Weights of a small GPT-style language model, trained from scratch on English Wikipedia.
Size: width 64, 2 heads of 32, MLP 256 tanh GELU, vocabulary 8192, 1.09M parameters.
Architecture: LayerNorm before each block, biases, tied embeddings.
Training: a variant of SOAP for these matrices, 120M tokens, 3653 steps.
Each number is 128 + 32 x the weight over its row's rms, rounded and kept within 0 to 255. Layers, rows and columns count from 0. Numbers have three digits each. The size before them is the row's rms in percent of the matrix's.

# layer 4 attention output, 64x64, rms 0.0843, rows 43-63, columns 0-63
079:132128123148098077082128163142032095061113091103096071159112139142187151159099168120111158115122125180149159124147092153123174173127163137198100127105153098094143105111152110159123117176116111
089:193153126105069113157141117144151139119159064146129118074141069114101061087161152132121111119144165132130155111110169149127134078087128100125138143203086118178148060153125109124154070142115078
079:133129139198118144091083117200126105136128082180164067138084168165106101064123162118117163138133113131151111146166124129114134087124100198155142185130127199082094115118117103123138127156092087
104:122124040096138127158161140059168120089098187156089166141104085147087107096130096116088137113160134121082163133116086134158195104118073102143169088136107106084152166125114155134109099170129106
109:129134128165133166139065182089115148163090088104083115139125084197146173154137122133097140144074109099118098128172151129159140083138130101175142094127161129097102123208084078099074149157157104
087:115094054158127149068150160076145140124112086114150156122115125158165030159104192087134081150101133154157087157137107174130119131102102109173115129157117123157067118116152100163122086170127136
111:226071124123106117148151124102077145123111115127154150115148094176170112156153157096125132119122141163159133117117107110132154127097106166205096123087171127136147073147136115222104096150167174
097:137197096185109156189144091132132152091110119125124132162142116103121137083186080164151118142141137153133159109107128116077117055096130149156162129193130080165195152102169097096134103162088151
098:132115170196138180118148110125136084104106134158214150144118093136125111146086112123169136174129123092116147055089195139129116196125135129121151142137103130147162127124134113165078068141061083
096:139077106157100108114144101110101140183143105146085123167167144141116155150107093147060134156149131122126123132179087174102149104161150140128169107098116139182109088161169130161024173164098177
107:123097162070116140130160122150115102167133087152168137126093112122142114139136056087112165151182159198091182128081102124133130080129112190148208096128159101146145103105115142157079131132182148
101:172118091139073124092129128154171124122128116115134099138096204109169141102114061140093108107198135141133119110129093103138149089178161094136146068158134069100186145104171126133082134080170091
080:147149066093076171142147164136103162138148151160143153140095105085171109116139110152169137091138086095141121085078128141135108107106143024170127108098156084147137034133151102109133103148107140
097:135154167059143127057053141122092171096091161123151087106133077116166103128113130074118091122120146171185107094148173140119133134138136125185132099104161151099058142123096154152188129106136131
096:136179117153166132133166134060091137108048164127085118169169098097143125160116173144133110166134143114152091116125157176124150173094115108121161102214116129191164099127152168129135154140115067
110:123086175058116138158118128134144131133161112138085161148135099044137086217121132118167152172108126160118155104135120174141084132158114133082102151158144200164097105106188158100107107129127100
110:120116094210141161109177161099139111147159112163080157159149095220191138123151133129110137145064115132170121178092115137124103124060087142184128109156111120172135133129135097117113163124172152
098:137147105156152081187166076160141083135097155130179076093120113161108110081131108139102117112172138100126171162155154110152102085186149120140182119059127172095112119152116076187137116127118181
109:067122091103158110190144133167176061089170117122135147158122122117162088084094172131138141107065130077100146161106113159126158178133098099114181200121167071130157095118150116105127145126150113
099:110105126174156144143102169147060054169164174150115115123148173187111147123149089096090172155124118144053162119146052079151122124109117135164150144117139140114097106106103115140098133114070171
090:117153141140090118151160200152119122105080106183080144142166134108089180135080181150120110085149137142077127125106176191160132138164163134094139141131128102183087082162090083095153080134150100